Each number is 50 + 12 x the weight over the matrix's rms, rounded and kept within 0 to 99. Layers, rows and columns count from 0.

# layer 5 attention query, 64x64, rms 0.188, rows 0-63, columns 0-31
42 54 38 52 56 46 52 63 49 60 35 56 44 46 50 31 46 44 51 54 37 56 46 46 52 42 46 30 52 57 43 48
56 50 50 45 53 37 46 55 61 53 66 51 51 48 47 59 35 42 57 51 50 52 46 66 49 47 65 58 34 61 55 37
63 59 49 38 47 51 63 50 42 42 30 49 59 47 46 46 57 56 54 45 50 74 57 35 47 48 33 58 44 47 39 53
38 40 49 43 46 65 43 48 32 37 56 50 42 58 54 45 48 43 51 54 38 33 62 56 39 50 57 54 66 39 55 62
42 36 44 56 46 46 33 52 58 53 49 64 41 50 47 65 47 39 64 49 46 40 55 54 43 46 60 48 47 59 43 47
63 56 67 37 52 54 59 38 57 48 52 26 51 42 57 65 54 48 43 49 55 36 52 37 65 45 55 57 48 35 44 41
63 47 49 50 48 56 56 51 50 47 45 31 53 55 61 45 52 52 41 44 51 51 47 51 37 51 46 64 47 47 49 52
49 47 50 48 63 63 62 53 37 43 38 37 60 47 54 38 55 36 58 43 50 33 53 44 46 74 15 41 71 46 61 70
50 38 55 58 49 48 61 46 69 52 43 42 53 40 40 50 44 31 28 54 47 49 48 53 63 58 44 55 59 41 47 55
54 60 63 45 56 58 49 48 60 59 58 37 46 33 54 55 60 46 40 61 53 49 62 28 68 25 38 51 50 37 37 43
64 31 44 32 53 55 54 57 46 56 48 51 59 60 48 49 59 46 44 48 54 53 48 63 30 58 28 44 38 65 61 63
42 40 34 32 59 49 75 65 49 41 23 61 64 53 51 35 31 54 45 41 54 70 41 65 40 61 43 27 63 54 64 64
47 27 58 52 43 53 37 36 74 65 56 43 54 51 70 53 42 35 46 54 67 52 25 50 57 81 45 38 42 38 45 62
53 69 69 53 34 49 52 42 60 57 58 37 27 25 31 59 61 51 33 61 50 46 55 18 66 30 44 59 38 48 46 34
54 53 64 53 42 49 37 34 41 52 53 57 71 67 33 46 61 52 51 44 50 56 58 27 40 59 44 44 51 42 64 45
57 50 44 70 40 47 38 56 39 45 52 32 47 47 67 43 47 73 62 59 46 47 47 46 51 21 52 56 57 37 26 17
61 40 53 56 43 69 41 69 55 58 51 56 26 49 61 68 49 57 62 34 50 44 66 66 25 55 45 68 50 52 46 63
90 58 22 32 43 53 62 70 16 46 63 23 83 59 34 50 15 73 87 44 63 48 75 41 19 53 26 29 59 99 49 64
53 46 47 67 65 44 53 64 35 55 31 47 42 55 32 68 51 64 63 47 47 52 59 57 38 42 60 54 64 57 37 47
14 37 62 76 38 62 60 59 64 55 34 68 24 33 79 73 94 40 14 63 47 61 14 67 84 29 51 75 05 47 42 17
59 51 56 37 77 31 54 48 29 51 51 36 68 55 38 23 41 56 58 58 52 50 60 49 39 66 69 35 56 45 63 44
46 74 55 38 48 58 57 42 51 20 54 55 62 63 38 34 57 54 37 41 52 61 54 46 55 55 24 46 68 45 71 79
36 70 70 22 31 39 48 70 40 38 70 44 70 50 52 35 50 53 49 49 52 48 52 55 54 45 52 61 44 28 18 57
42 56 70 48 46 64 29 51 46 55 40 35 46 56 46 67 47 50 63 74 47 39 60 31 59 69 43 55 43 33 73 52
46 65 58 70 46 55 34 47 54 65 43 42 44 41 54 54 55 67 45 68 43 55 53 57 51 35 44 32 60 52 50 39
50 60 49 40 56 42 55 53 58 47 43 44 45 49 54 45 45 62 43 39 62 79 42 58 49 45 50 60 55 50 42 55
45 62 50 54 48 54 69 45 49 59 70 40 59 57 35 66 41 49 65 19 69 50 54 20 48 46 57 45 48 53 58 48
64 50 59 51 39 33 38 46 59 51 46 54 43 48 32 37 51 73 46 75 36 51 48 51 46 50 46 56 43 51 41 41
50 53 43 58 71 31 53 48 61 69 64 54 45 42 33 56 46 54 70 78 45 46 52 53 47 53 83 73 49 64 36 51
26 68 61 37 46 40 41 33 27 35 31 42 48 53 39 58 50 51 60 41 58 46 58 44 57 61 51 29 62 60 58 30
59 46 59 54 27 50 47 43 53 61 61 40 61 59 58 60 54 41 57 56 60 50 31 28 51 58 50 59 42 36 49 39
24 47 34 53 33 27 49 63 41 53 63 60 52 47 53 66 51 55 67 55 41 31 47 46 42 54 74 42 49 51 58 54
40 44 56 53 41 44 37 58 60 58 67 47 40 56 72 52 49 47 58 60 42 63 58 50 50 35 59 50 47 47 54 48
60 57 44 42 59 58 55 50 43 40 42 46 59 46 38 34 40 45 54 36 51 55 56 54 46 72 42 54 63 47 45 61
40 45 63 66 23 62 53 48 68 62 51 47 46 58 36 58 55 51 41 65 44 49 34 50 45 47 52 62 47 51 53 41
60 53 56 47 56 62 58 50 41 51 47 28 61 48 55 41 57 59 53 43 58 75 65 46 55 58 47 58 59 45 49 54
57 55 37 40 61 64 56 42 34 34 47 56 48 48 59 43 42 61 50 50 37 57 73 38 50 42 36 45 54 41 43 53
58 44 50 46 50 52 72 61 54 36 39 49 58 42 51 46 33 43 54 48 53 59 41 64 44 66 43 25 55 50 59 59
45 26 45 47 42 39 59 42 48 46 52 61 53 57 62 51 50 46 53 43 46 36 43 67 32 64 57 55 64 42 65 55
41 58 57 60 35 43 55 46 50 52 57 35 48 49 50 52 41 51 43 75 58 40 37 44 69 68 46 56 56 34 54 33
51 48 49 60 45 49 35 70 69 55 41 50 51 55 65 43 51 58 57 31 57 62 40 71 42 64 71 45 38 67 38 51
69 20 44 51 52 53 51 54 70 46 44 45 62 53 53 45 52 33 43 42 51 47 48 76 33 63 49 53 46 60 64 54
44 36 46 58 46 41 50 57 55 50 48 51 56 57 51 43 39 50 51 43 48 38 37 71 43 69 45 43 56 51 54 56
56 49 61 64 54 52 37 47 72 59 61 40 35 45 51 47 47 45 42 58 51 48 32 54 65 62 43 53 40 48 46 61
43 43 37 38 43 48 63 72 34 43 20 58 54 58 58 44 41 65 47 42 41 40 51 59 38 34 55 31 65 81 59 60
46 67 58 31 43 49 57 49 61 53 54 27 43 54 53 68 60 42 30 68 47 59 39 24 62 26 65 69 38 52 39 32
42 56 44 31 45 46 52 40 40 41 45 52 56 47 41 49 44 41 39 39 45 45 57 40 62 50 31 23 64 38 64 60
51 67 30 40 55 31 47 53 47 56 53 38 70 50 43 44 59 61 56 44 56 46 59 40 46 45 49 40 52 50 39 50
33 54 46 60 62 61 70 47 50 64 62 63 56 41 45 54 57 34 49 62 59 44 53 56 57 52 57 73 41 62 52 40
25 35 64 93 41 60 65 40 99 51 27 75 26 32 45 46 94 41 09 80 46 62 10 71 98 45 69 77 09 28 40 22
68 29 47 16 38 45 36 65 25 60 35 71 69 59 45 48 36 40 45 17 82 52 83 37 38 44 69 01 74 48 51 50
58 71 32 31 46 43 52 64 29 56 75 43 53 48 46 66 38 59 56 51 43 64 61 44 37 34 54 57 50 75 51 58
27 48 69 55 42 40 51 61 83 65 38 50 40 42 52 46 69 67 39 71 55 76 27 54 68 53 61 57 30 33 59 43
59 66 54 77 54 68 76 46 70 46 56 32 34 45 54 67 48 75 51 68 43 65 34 55 52 50 51 59 59 45 65 46
47 45 64 33 33 47 40 54 42 54 65 41 35 55 40 65 49 48 60 27 39 42 59 24 50 44 57 43 35 40 34 54
76 45 52 64 52 63 51 40 58 37 52 30 45 53 44 10 53 52 65 64 50 32 59 45 61 53 47 34 42 46 59 46
49 47 50 34 43 48 71 54 68 46 67 36 57 58 34 62 45 58 64 28 45 42 41 33 42 72 60 37 48 47 55 67
25 33 52 59 58 34 45 42 82 52 59 56 41 40 36 22 66 40 37 52 46 56 40 63 72 47 60 49 53 39 49 35
66 62 43 47 32 59 36 44 26 31 27 56 47 58 69 62 40 38 48 54 44 64 47 41 45 62 42 46 65 35 51 63
33 45 44 46 44 51 53 60 45 54 64 61 38 35 70 42 52 42 46 63 46 39 47 59 69 41 56 51 30 53 54 35
47 44 41 28 57 36 21 33 33 58 40 51 48 56 48 49 31 62 52 66 33 46 46 42 45 35 50 47 61 64 58 49
34 48 55 35 54 53 41 34 66 57 67 55 58 57 28 34 42 64 46 57 42 58 35 49 61 39 35 49 53 65 61 46
67 44 53 60 62 51 61 61 75 49 40 67 35 42 37 47 54 29 40 54 40 59 38 53 59 68 51 52 44 43 27 61
46 35 29 61 50 29 43 56 56 62 30 63 60 41 29 49 66 35 54 51 53 45 54 62 50 51 59 52 44 65 50 49
# layer 5 attention key, 64x64, rms 0.172, rows 0-63, columns 0-31
79 26 26 47 69 37 53 24 52 31 57 75 42 34 46 61 35 36 41 44 51 41 64 65 48 38 40 47 42 33 58 47
22 53 70 56 37 54 65 40 45 57 50 48 53 52 47 30 59 52 50 62 43 59 35 62 55 58 45 48 55 67 41 59
49 40 47 55 31 56 43 59 45 51 50 51 51 59 58 54 26 42 67 24 66 48 44 57 38 60 57 37 54 49 51 63
54 72 70 40 34 29 42 75 59 72 41 59 52 74 63 65 79 68 55 55 59 69 27 41 37 61 61 60 34 52 57 42
52 40 60 67 46 58 58 50 62 75 43 46 47 28 28 48 55 48 50 71 46 58 17 62 44 66 54 45 46 67 57 48
30 60 53 61 57 71 51 53 47 54 55 42 43 27 32 55 37 62 41 53 34 48 64 48 70 43 46 66 52 47 45 54
51 70 55 46 34 54 43 58 55 50 64 41 30 67 60 70 49 69 33 63 55 60 56 10 57 20 57 67 52 43 40 22
34 55 52 65 56 54 47 44 31 45 48 53 52 41 50 38 40 51 58 28 63 61 72 45 49 50 55 52 48 65 51 57
48 58 48 36 49 50 71 35 48 37 59 43 42 37 54 49 48 49 46 62 45 50 57 41 52 48 47 48 44 47 51 46
45 74 58 44 61 53 62 45 35 46 78 42 20 39 36 53 28 72 44 50 40 52 68 18 67 35 49 76 58 32 45 38
58 35 48 45 44 32 43 54 37 35 55 87 56 85 56 42 57 47 52 61 68 62 46 37 38 48 56 48 46 37 66 52
63 45 46 63 54 46 64 58 59 44 36 68 59 43 58 50 54 32 67 47 54 55 58 54 35 66 44 39 45 68 46 64
42 38 67 41 44 59 61 41 45 51 45 43 63 38 51 46 56 40 52 50 58 44 43 63 54 55 49 47 54 60 35 52
44 62 52 41 58 41 65 40 50 52 66 36 21 21 54 63 45 60 32 71 49 60 54 36 88 36 49 68 63 50 45 44
50 53 52 50 46 54 29 46 40 45 59 29 65 52 34 62 40 41 52 49 34 42 66 32 51 59 40 56 58 33 66 54
56 58 39 66 35 27 35 57 41 44 49 43 45 40 77 46 38 45 51 79 61 55 51 44 56 47 35 44 49 65 41 30
39 49 61 59 66 41 52 56 43 62 45 58 48 65 78 44 40 66 72 13 58 82 69 48 11 50 42 28 58 67 48 72
59 48 44 32 52 45 51 69 53 65 53 21 70 78 42 48 31 75 92 12 69 46 48 16 24 50 42 43 38 52 45 36
42 74 51 53 49 16 56 75 52 37 35 64 54 61 56 53 56 31 80 59 48 55 68 58 39 49 36 55 49 67 64 70
58 49 44 82 67 47 61 52 46 54 46 64 43 22 68 53 56 37 20 81 46 47 48 69 67 53 55 62 59 48 45 53
24 62 46 45 31 66 48 43 50 50 57 43 48 46 57 60 48 47 60 55 37 44 33 45 64 46 62 48 31 51 53 56
60 60 57 28 36 68 47 51 49 36 52 51 61 62 17 65 62 45 41 27 48 72 57 56 47 46 51 61 56 42 76 56
31 65 60 27 49 54 58 54 35 38 52 51 73 62 36 40 53 57 55 38 52 64 38 51 56 54 43 39 44 51 26 53
48 65 57 43 73 40 59 45 23 45 54 62 49 46 44 44 40 64 65 40 51 44 75 35 54 77 60 43 68 41 79 41
43 72 52 65 60 38 43 62 45 65 51 38 45 31 59 52 37 58 26 48 45 58 54 55 50 49 61 21 56 56 44 41
58 50 63 54 38 61 56 40 66 55 31 46 42 55 55 66 60 47 47 52 64 55 40 52 65 44 50 66 58 66 43 65
39 66 49 54 46 38 53 53 46 45 65 57 64 60 38 65 45 47 65 35 62 53 56 23 36 44 51 52 53 58 51 39
53 42 47 29 47 44 50 41 45 66 43 34 46 49 55 51 41 63 48 68 31 33 37 36 43 56 38 43 48 52 40 63
26 52 62 54 56 42 63 54 68 48 63 42 41 48 37 36 56 34 60 72 44 27 35 56 50 53 41 65 37 56 45 40
33 67 61 34 34 42 50 40 56 47 52 49 40 50 45 71 47 39 57 48 42 45 52 58 79 50 54 39 47 63 54 23
46 50 44 63 54 38 46 33 37 44 65 38 75 44 49 53 56 46 40 60 63 42 54 34 54 54 39 50 56 63 42 44
42 37 38 47 44 28 47 45 70 58 63 50 45 55 31 57 59 50 68 61 48 38 36 60 62 64 52 51 45 34 34 49
48 56 59 46 40 46 52 47 51 66 55 50 49 59 44 30 58 57 48 57 37 52 26 55 31 67 48 56 38 46 52 58
56 48 39 61 61 60 52 53 51 36 36 50 48 29 53 70 39 40 56 49 57 37 67 52 62 40 43 36 60 59 45 58
51 49 60 25 36 49 52 57 55 72 56 47 52 92 71 59 70 63 43 43 59 48 37 32 29 41 54 62 38 39 51 25
40 36 41 61 46 42 41 45 56 32 52 52 49 66 57 65 31 42 47 32 67 29 43 57 49 67 58 41 50 57 47 63
61 42 47 54 33 49 48 49 51 41 50 65 49 54 47 50 27 45 61 32 59 36 44 58 34 76 58 51 69 47 47 64
67 66 50 39 52 55 46 45 48 46 55 40 45 23 50 66 54 57 57 42 33 39 85 28 61 41 57 54 56 58 46 53
51 47 50 57 50 37 54 46 59 58 51 46 56 57 57 58 54 55 55 33 64 50 36 45 39 75 54 49 49 53 51 48
26 55 67 60 64 69 74 58 37 46 30 36 51 41 50 41 53 45 40 56 35 49 40 59 61 65 50 44 50 68 50 58
50 42 66 57 39 55 48 55 60 69 38 43 56 53 42 53 64 43 58 52 64 41 27 59 59 64 54 45 43 60 30 56
47 41 34 40 38 42 62 44 55 52 52 52 47 67 69 56 55 49 68 53 77 43 36 50 37 66 54 49 41 45 47 35
44 33 41 64 54 53 38 47 50 45 21 55 76 59 51 35 60 34 44 38 60 58 44 75 38 57 51 17 45 66 44 65
55 41 74 53 57 66 78 48 56 57 28 33 50 53 33 52 51 51 27 67 45 56 36 69 65 46 56 55 45 57 43 38
46 39 37 50 57 48 39 48 52 43 58 55 51 60 67 60 58 53 55 42 73 67 51 35 46 46 59 47 45 53 48 43
45 53 55 40 36 38 48 52 47 44 58 49 50 43 38 55 49 55 43 60 52 55 38 28 69 56 49 57 61 47 53 46
71 49 69 33 58 53 67 31 42 33 57 50 54 47 38 21 54 54 67 28 48 41 51 48 34 53 27 37 51 52 78 51
66 59 30 43 17 27 40 67 59 57 46 39 65 37 40 31 60 61 46 60 55 20 50 49 43 58 34 48 42 41 31 35
42 46 49 81 80 56 67 59 57 49 62 73 55 32 59 36 68 47 46 76 47 63 41 55 74 57 42 74 39 62 61 41
55 34 41 89 55 54 70 25 69 44 54 52 34 19 63 43 58 33 15 98 31 38 26 75 77 57 50 67 55 45 47 42
67 57 27 60 70 45 52 25 42 27 52 63 47 32 32 35 41 32 38 43 40 48 76 63 68 43 35 42 56 57 42 80
38 48 73 40 29 35 55 73 35 56 43 60 54 78 48 49 50 73 68 48 64 62 32 46 29 56 60 52 53 31 58 38
49 49 31 51 55 61 62 35 60 49 53 52 40 27 52 72 41 49 33 62 53 40 44 56 74 72 62 64 63 34 35 72
52 64 51 76 46 56 67 51 58 53 46 54 38 24 65 79 47 45 33 64 58 67 39 46 51 47 56 74 49 68 64 68
48 64 59 24 44 40 57 22 37 30 72 68 43 52 46 43 26 55 71 39 53 55 53 39 46 49 39 31 56 41 41 52
47 45 33 38 28 57 50 61 39 55 64 36 29 54 47 40 32 51 71 68 35 41 62 31 44 35 45 38 39 38 52 46
42 48 51 31 43 50 57 40 55 36 53 50 60 59 22 78 51 52 64 25 53 44 59 43 40 59 46 52 49 51 31 63
29 40 46 44 26 56 35 46 53 57 41 46 42 30 51 69 56 44 35 86 36 40 38 71 65 51 54 40 51 45 44 55
65 57 57 54 47 45 49 34 47 51 51 53 40 48 57 50 50 47 34 41 41 71 56 48 59 54 60 54 54 52 44 45
44 43 37 49 43 51 41 49 46 55 58 71 32 33 56 51 55 39 49 78 52 55 38 58 65 48 61 44 40 50 54 40
49 51 52 44 66 39 21 28 43 46 65 53 47 64 46 52 39 43 45 63 45 29 67 38 49 53 61 49 43 65 51 39
65 49 69 29 33 60 45 33 61 30 57 47 72 61 37 42 47 64 47 63 65 18 35 51 55 67 48 53 59 55 64 36
51 37 54 48 46 65 61 51 51 61 50 51 33 32 50 49 39 54 30 57 23 49 41 52 49 47 47 61 49 37 29 71
43 32 36 48 45 29 47 67 48 64 32 43 54 58 38 27 65 46 64 61 38 31 55 65 48 46 48 46 43 39 52 50
# layer 5 attention value, 64x64, rms 0.135, rows 0-42, columns 0-31
53 63 47 60 80 63 41 37 50 50 66 35 34 36 42 43 51 28 49 55 46 43 62 57 52 63 49 48 61 56 70 67
50 62 61 54 65 63 64 59 52 57 63 52 34 60 48 28 42 56 45 51 64 64 34 43 43 42 47 72 40 58 64 36
35 66 63 36 57 58 60 52 73 43 34 56 53 49 45 69 32 69 32 50 33 22 42 47 41 59 59 49 61 55 53 65
51 39 23 53 71 34 52 37 65 58 69 71 51 50 17 49 60 45 56 51 31 57 48 50 52 65 44 80 29 66 40 61
48 46 72 44 43 65 66 51 67 38 42 50 37 64 64 50 62 74 54 51 76 67 33 35 43 42 68 39 46 49 54 40
52 49 55 48 67 44 60 42 50 40 58 43 46 51 34 55 56 28 52 54 51 65 56 43 49 62 60 55 39 36 59 61
56 48 32 52 63 72 27 24 56 35 58 50 44 45 55 53 55 53 32 56 40 54 39 46 33 47 49 46 53 51 61 48
42 68 76 44 38 46 68 66 57 60 45 47 35 72 58 35 62 44 52 45 64 63 40 37 48 49 61 63 33 49 65 34
33 30 56 36 54 75 43 54 50 56 67 63 46 58 54 49 54 51 59 53 40 26 38 47 57 50 46 58 45 55 37 40
40 37 39 69 52 39 58 43 31 60 52 68 38 47 54 38 48 62 59 48 43 51 54 55 53 64 57 56 55 43 65 45
35 65 39 55 55 61 28 45 39 67 51 32 42 39 35 47 37 15 60 50 35 37 67 76 54 43 49 38 70 74 46 35
68 67 39 57 61 46 39 28 40 25 58 47 54 23 47 39 36 53 52 58 35 42 74 61 61 54 34 45 62 50 32 87
68 44 46 43 50 50 55 31 47 54 42 54 54 52 48 40 67 53 40 49 48 41 56 49 49 22 41 35 29 59 53 40
52 46 42 45 20 29 68 67 79 71 30 53 61 65 73 76 46 55 48 50 37 57 46 47 53 32 62 35 39 45 46 40
41 42 55 60 39 50 62 62 53 64 34 43 56 65 55 55 54 51 58 53 67 58 48 45 55 39 58 39 48 32 47 48
42 58 74 65 39 50 73 57 60 63 43 44 60 67 43 52 32 50 49 62 42 69 54 47 52 50 52 43 26 41 55 56
35 38 58 47 44 34 55 67 24 70 39 45 57 63 70 44 50 64 53 48 64 48 40 54 48 50 61 55 15 24 50 41
44 54 52 52 19 60 58 78 59 68 39 53 50 64 72 51 73 65 61 46 93 55 35 45 49 41 51 60 26 50 45 47
38 62 58 79 31 61 46 46 41 53 59 55 55 43 41 48 44 56 57 53 55 50 48 56 46 56 35 40 60 44 67 45
64 43 49 62 50 54 27 18 54 56 44 45 56 51 52 54 53 52 35 68 25 60 58 60 45 46 59 60 30 56 73 60
47 49 57 44 55 83 44 56 64 36 43 38 64 52 75 78 26 39 40 53 74 46 61 47 47 41 65 43 79 55 38 46
59 71 59 39 47 50 41 32 54 42 80 42 31 46 52 22 51 34 52 52 50 78 59 47 45 39 28 59 27 66 44 46
46 47 54 38 35 48 39 57 42 46 53 38 60 56 50 65 53 52 54 43 67 32 45 49 51 42 46 45 34 43 37 39
51 49 53 57 37 56 34 43 68 58 44 32 44 66 56 48 61 58 52 69 64 81 36 42 40 44 43 42 41 39 66 43
42 60 38 60 50 34 73 75 27 47 51 60 50 47 56 37 31 51 51 46 49 48 41 54 52 68 54 58 77 45 76 44
75 42 38 51 37 58 43 59 50 63 62 54 55 40 44 74 46 48 46 55 53 53 45 50 46 75 34 52 26 54 65 73
54 75 46 61 41 48 55 38 44 43 74 57 47 41 44 46 43 41 46 48 36 44 54 54 46 47 45 60 41 57 51 43
43 47 43 65 52 41 34 49 47 54 29 25 57 49 35 64 56 66 60 44 91 31 47 52 44 49 52 55 69 37 50 48
60 23 50 49 48 52 38 55 51 59 57 62 56 42 55 39 60 59 51 54 44 46 44 51 63 52 49 59 52 65 54 57
36 37 48 63 48 21 54 57 19 63 42 63 65 54 51 38 40 54 59 43 66 39 42 57 55 51 78 46 57 27 51 45
57 58 53 27 49 58 45 60 43 48 41 36 62 61 67 46 63 57 40 57 68 65 47 40 47 44 49 54 53 40 58 45
49 59 66 36 27 54 44 55 47 51 50 47 52 58 47 62 27 42 43 47 50 33 43 60 45 42 52 30 43 51 35 41
59 26 45 59 61 52 43 43 35 54 33 37 46 40 71 61 46 70 48 49 36 31 52 53 52 66 36 39 70 29 74 48
50 68 49 73 54 67 39 28 42 33 53 47 57 49 69 53 45 28 33 57 54 60 63 51 38 40 57 60 55 52 61 70
58 62 37 67 55 43 52 48 52 57 65 58 43 34 29 46 46 59 59 49 47 45 51 58 51 62 34 61 54 57 39 52
45 56 37 82 45 51 39 46 57 44 27 55 65 49 47 46 57 80 45 51 52 53 46 51 45 37 50 76 58 42 49 50
51 47 46 39 59 58 56 47 65 31 46 32 47 39 48 67 33 34 43 47 53 34 63 48 39 51 63 43 66 60 43 64
67 62 39 46 57 50 47 43 40 40 60 30 47 38 51 48 38 37 36 52 23 31 66 52 51 49 23 41 43 55 55 51
35 61 33 61 60 44 47 46 37 46 65 29 57 28 41 64 39 40 51 51 46 24 65 57 45 65 40 42 51 60 58 60
59 72 49 60 44 39 59 70 59 51 62 44 33 46 51 58 38 72 59 56 52 58 34 50 46 76 45 72 56 57 53 51
40 47 55 68 41 17 46 42 36 80 63 62 41 45 38 62 45 74 62 52 45 52 52 50 65 53 79 74 55 30 29 54
50 40 51 64 48 56 47 61 56 96 52 36 47 54 54 60 61 83 45 60 68 40 30 45 39 43 69 63 32 67 72 35
73 47 39 48 69 49 24 43 52 74 65 49 54 51 47 32 66 56 46 70 48 76 43 52 50 54 36 54 23 55 64 62
# layer 5 attention output (transposed), 64x64, rms 0.14, rows 0-42, columns 0-31
55 43 33 35 46 33 54 66 46 41 42 59 63 46 61 58 42 68 39 50 56 63 18 65 46 42 43 51 54 56 23 51
57 49 44 76 33 29 51 54 42 59 47 39 43 68 42 60 56 55 40 64 52 40 51 61 85 70 51 36 50 36 55 47
59 45 43 41 50 54 47 32 45 66 58 55 62 34 43 43 76 28 71 39 52 59 52 54 49 33 49 54 33 53 28 32
49 61 73 29 31 55 53 57 40 55 50 29 40 35 77 48 40 48 43 46 59 59 47 61 59 44 56 34 57 55 50 33
55 60 54 77 38 53 37 50 31 64 57 47 65 62 16 55 43 48 51 55 39 39 74 47 52 44 51 60 48 45 56 30
56 39 47 40 47 60 39 62 40 50 42 42 59 44 54 61 37 68 45 43 43 37 49 61 43 50 48 56 73 60 48 47
38 61 72 64 53 46 48 56 56 42 52 42 47 63 41 65 59 53 75 41 73 46 44 55 73 33 49 37 40 52 48 48
57 41 55 85 23 53 38 38 46 63 54 40 36 46 25 70 38 45 43 52 39 41 43 30 53 64 40 58 41 34 40 44
61 59 47 55 32 31 75 53 51 69 38 41 47 37 41 61 52 51 43 47 54 66 58 49 42 42 51 62 40 45 63 48
51 47 58 26 41 50 62 52 65 61 49 51 59 66 42 57 40 47 31 48 54 53 59 35 46 51 41 42 49 65 48 78
56 43 42 46 58 49 76 57 76 39 44 66 63 39 60 45 69 72 44 48 56 65 30 47 31 57 47 48 44 36 49 87
35 41 33 13 82 46 60 59 47 35 48 78 62 37 70 36 47 66 61 50 55 44 39 81 24 39 55 41 61 77 56 45
34 74 55 63 54 57 33 48 45 32 55 61 50 62 45 53 58 58 80 48 57 48 45 74 45 52 58 47 47 42 53 36
48 47 54 42 55 71 40 32 38 54 71 27 53 28 35 28 65 35 66 46 45 60 70 39 47 57 46 70 48 43 51 58
52 47 53 53 48 52 28 36 41 40 42 48 57 55 39 55 44 58 42 47 43 29 50 33 55 67 46 52 45 47 66 43
49 19 40 36 40 59 21 31 49 53 59 43 62 54 40 49 67 50 43 30 39 36 50 34 41 60 46 52 55 44 51 42
59 43 71 48 32 54 41 31 70 40 57 48 35 54 24 66 36 31 42 45 58 63 61 26 69 63 57 65 57 60 69 59
54 52 63 70 40 49 35 28 44 44 36 32 54 39 27 52 34 43 32 56 18 56 73 19 65 60 52 44 44 36 61 40
51 36 45 31 62 45 52 48 65 41 37 61 57 87 56 50 55 55 46 33 36 47 53 30 51 53 46 34 41 59 43 63
26 42 67 22 47 61 52 64 53 44 69 62 55 50 41 55 78 59 65 40 62 59 41 51 64 40 43 44 44 53 18 46
47 36 33 48 72 35 57 52 39 63 51 58 59 17 43 36 73 60 60 76 37 45 72 46 51 45 43 46 48 29 44 70
40 43 47 75 58 39 70 73 62 62 59 53 26 30 50 72 61 52 46 51 49 44 34 61 44 54 58 59 57 35 51 45
57 56 51 68 43 46 47 49 49 39 38 56 32 44 51 49 48 43 50 52 46 57 47 44 57 51 58 67 44 47 66 48
41 34 77 59 52 55 58 55 52 51 59 49 52 67 22 58 51 52 54 22 51 40 46 37 55 50 59 60 46 50 43 30
62 44 43 33 45 43 59 28 60 57 45 45 50 73 54 51 38 49 41 54 47 40 52 41 62 70 44 37 50 64 35 76
41 45 51 39 55 36 52 58 48 31 44 36 41 51 62 41 54 27 41 48 44 71 44 51 54 44 62 60 60 60 26 40
54 38 46 48 61 51 47 57 59 49 37 47 48 52 66 37 68 58 60 62 43 54 53 56 66 58 37 32 53 57 47 67
56 48 63 55 53 63 44 50 50 34 45 84 54 69 44 39 38 55 39 39 33 50 45 45 62 50 50 35 43 51 47 54
41 64 58 34 52 41 75 53 46 45 44 40 43 33 66 50 59 56 53 51 48 54 47 56 46 50 50 54 51 46 43 30
69 45 53 32 46 58 44 41 62 37 39 52 50 75 55 57 31 50 35 40 59 45 50 32 63 63 40 41 58 64 71 70
35 59 71 80 49 45 49 45 43 49 56 54 36 45 29 61 50 46 60 64 56 30 41 45 52 55 59 40 40 45 36 33
52 37 30 77 46 56 56 38 64 62 39 49 62 57 33 50 64 45 51 42 59 64 51 31 64 62 57 70 45 32 69 61
42 64 48 27 59 37 53 57 55 46 60 67 42 74 51 42 38 35 62 44 67 64 42 55 48 39 57 62 50 69 24 58
35 37 47 40 55 42 33 53 57 40 53 66 51 41 44 61 66 64 64 49 45 37 49 48 67 44 22 21 40 52 35 62
49 42 41 22 63 51 65 54 50 50 38 55 57 64 72 33 49 48 38 50 42 60 57 68 58 53 59 37 57 52 58 57
34 47 69 45 55 61 29 40 46 42 54 55 45 69 55 46 45 58 54 48 45 36 58 39 75 50 40 10 33 49 55 51
54 47 32 40 81 41 56 59 37 65 55 64 64 14 57 38 67 58 58 49 44 46 52 78 41 35 53 59 71 44 53 53
37 47 38 52 62 40 50 50 56 39 55 61 53 62 57 40 60 62 78 63 56 54 34 73 51 60 66 55 53 53 41 63
62 35 48 12 62 50 58 51 58 23 43 78 53 35 58 34 61 59 61 36 29 65 37 67 30 41 47 44 51 56 33 84
53 32 43 42 36 45 70 38 50 69 49 47 54 50 41 42 45 32 24 49 39 59 60 48 72 56 54 44 45 50 44 56
54 37 55 27 41 65 72 64 55 63 37 41 52 15 57 49 32 36 12 59 47 56 63 28 71 47 38 49 56 64 61 58
53 48 81 57 33 52 50 43 42 33 41 45 54 58 24 42 67 54 43 46 40 50 46 60 77 54 47 35 44 21 46 50
27 50 90 43 49 50 65 56 50 36 53 37 43 56 53 62 49 50 54 38 71 48 33 55 45 51 72 46 62 53 38 16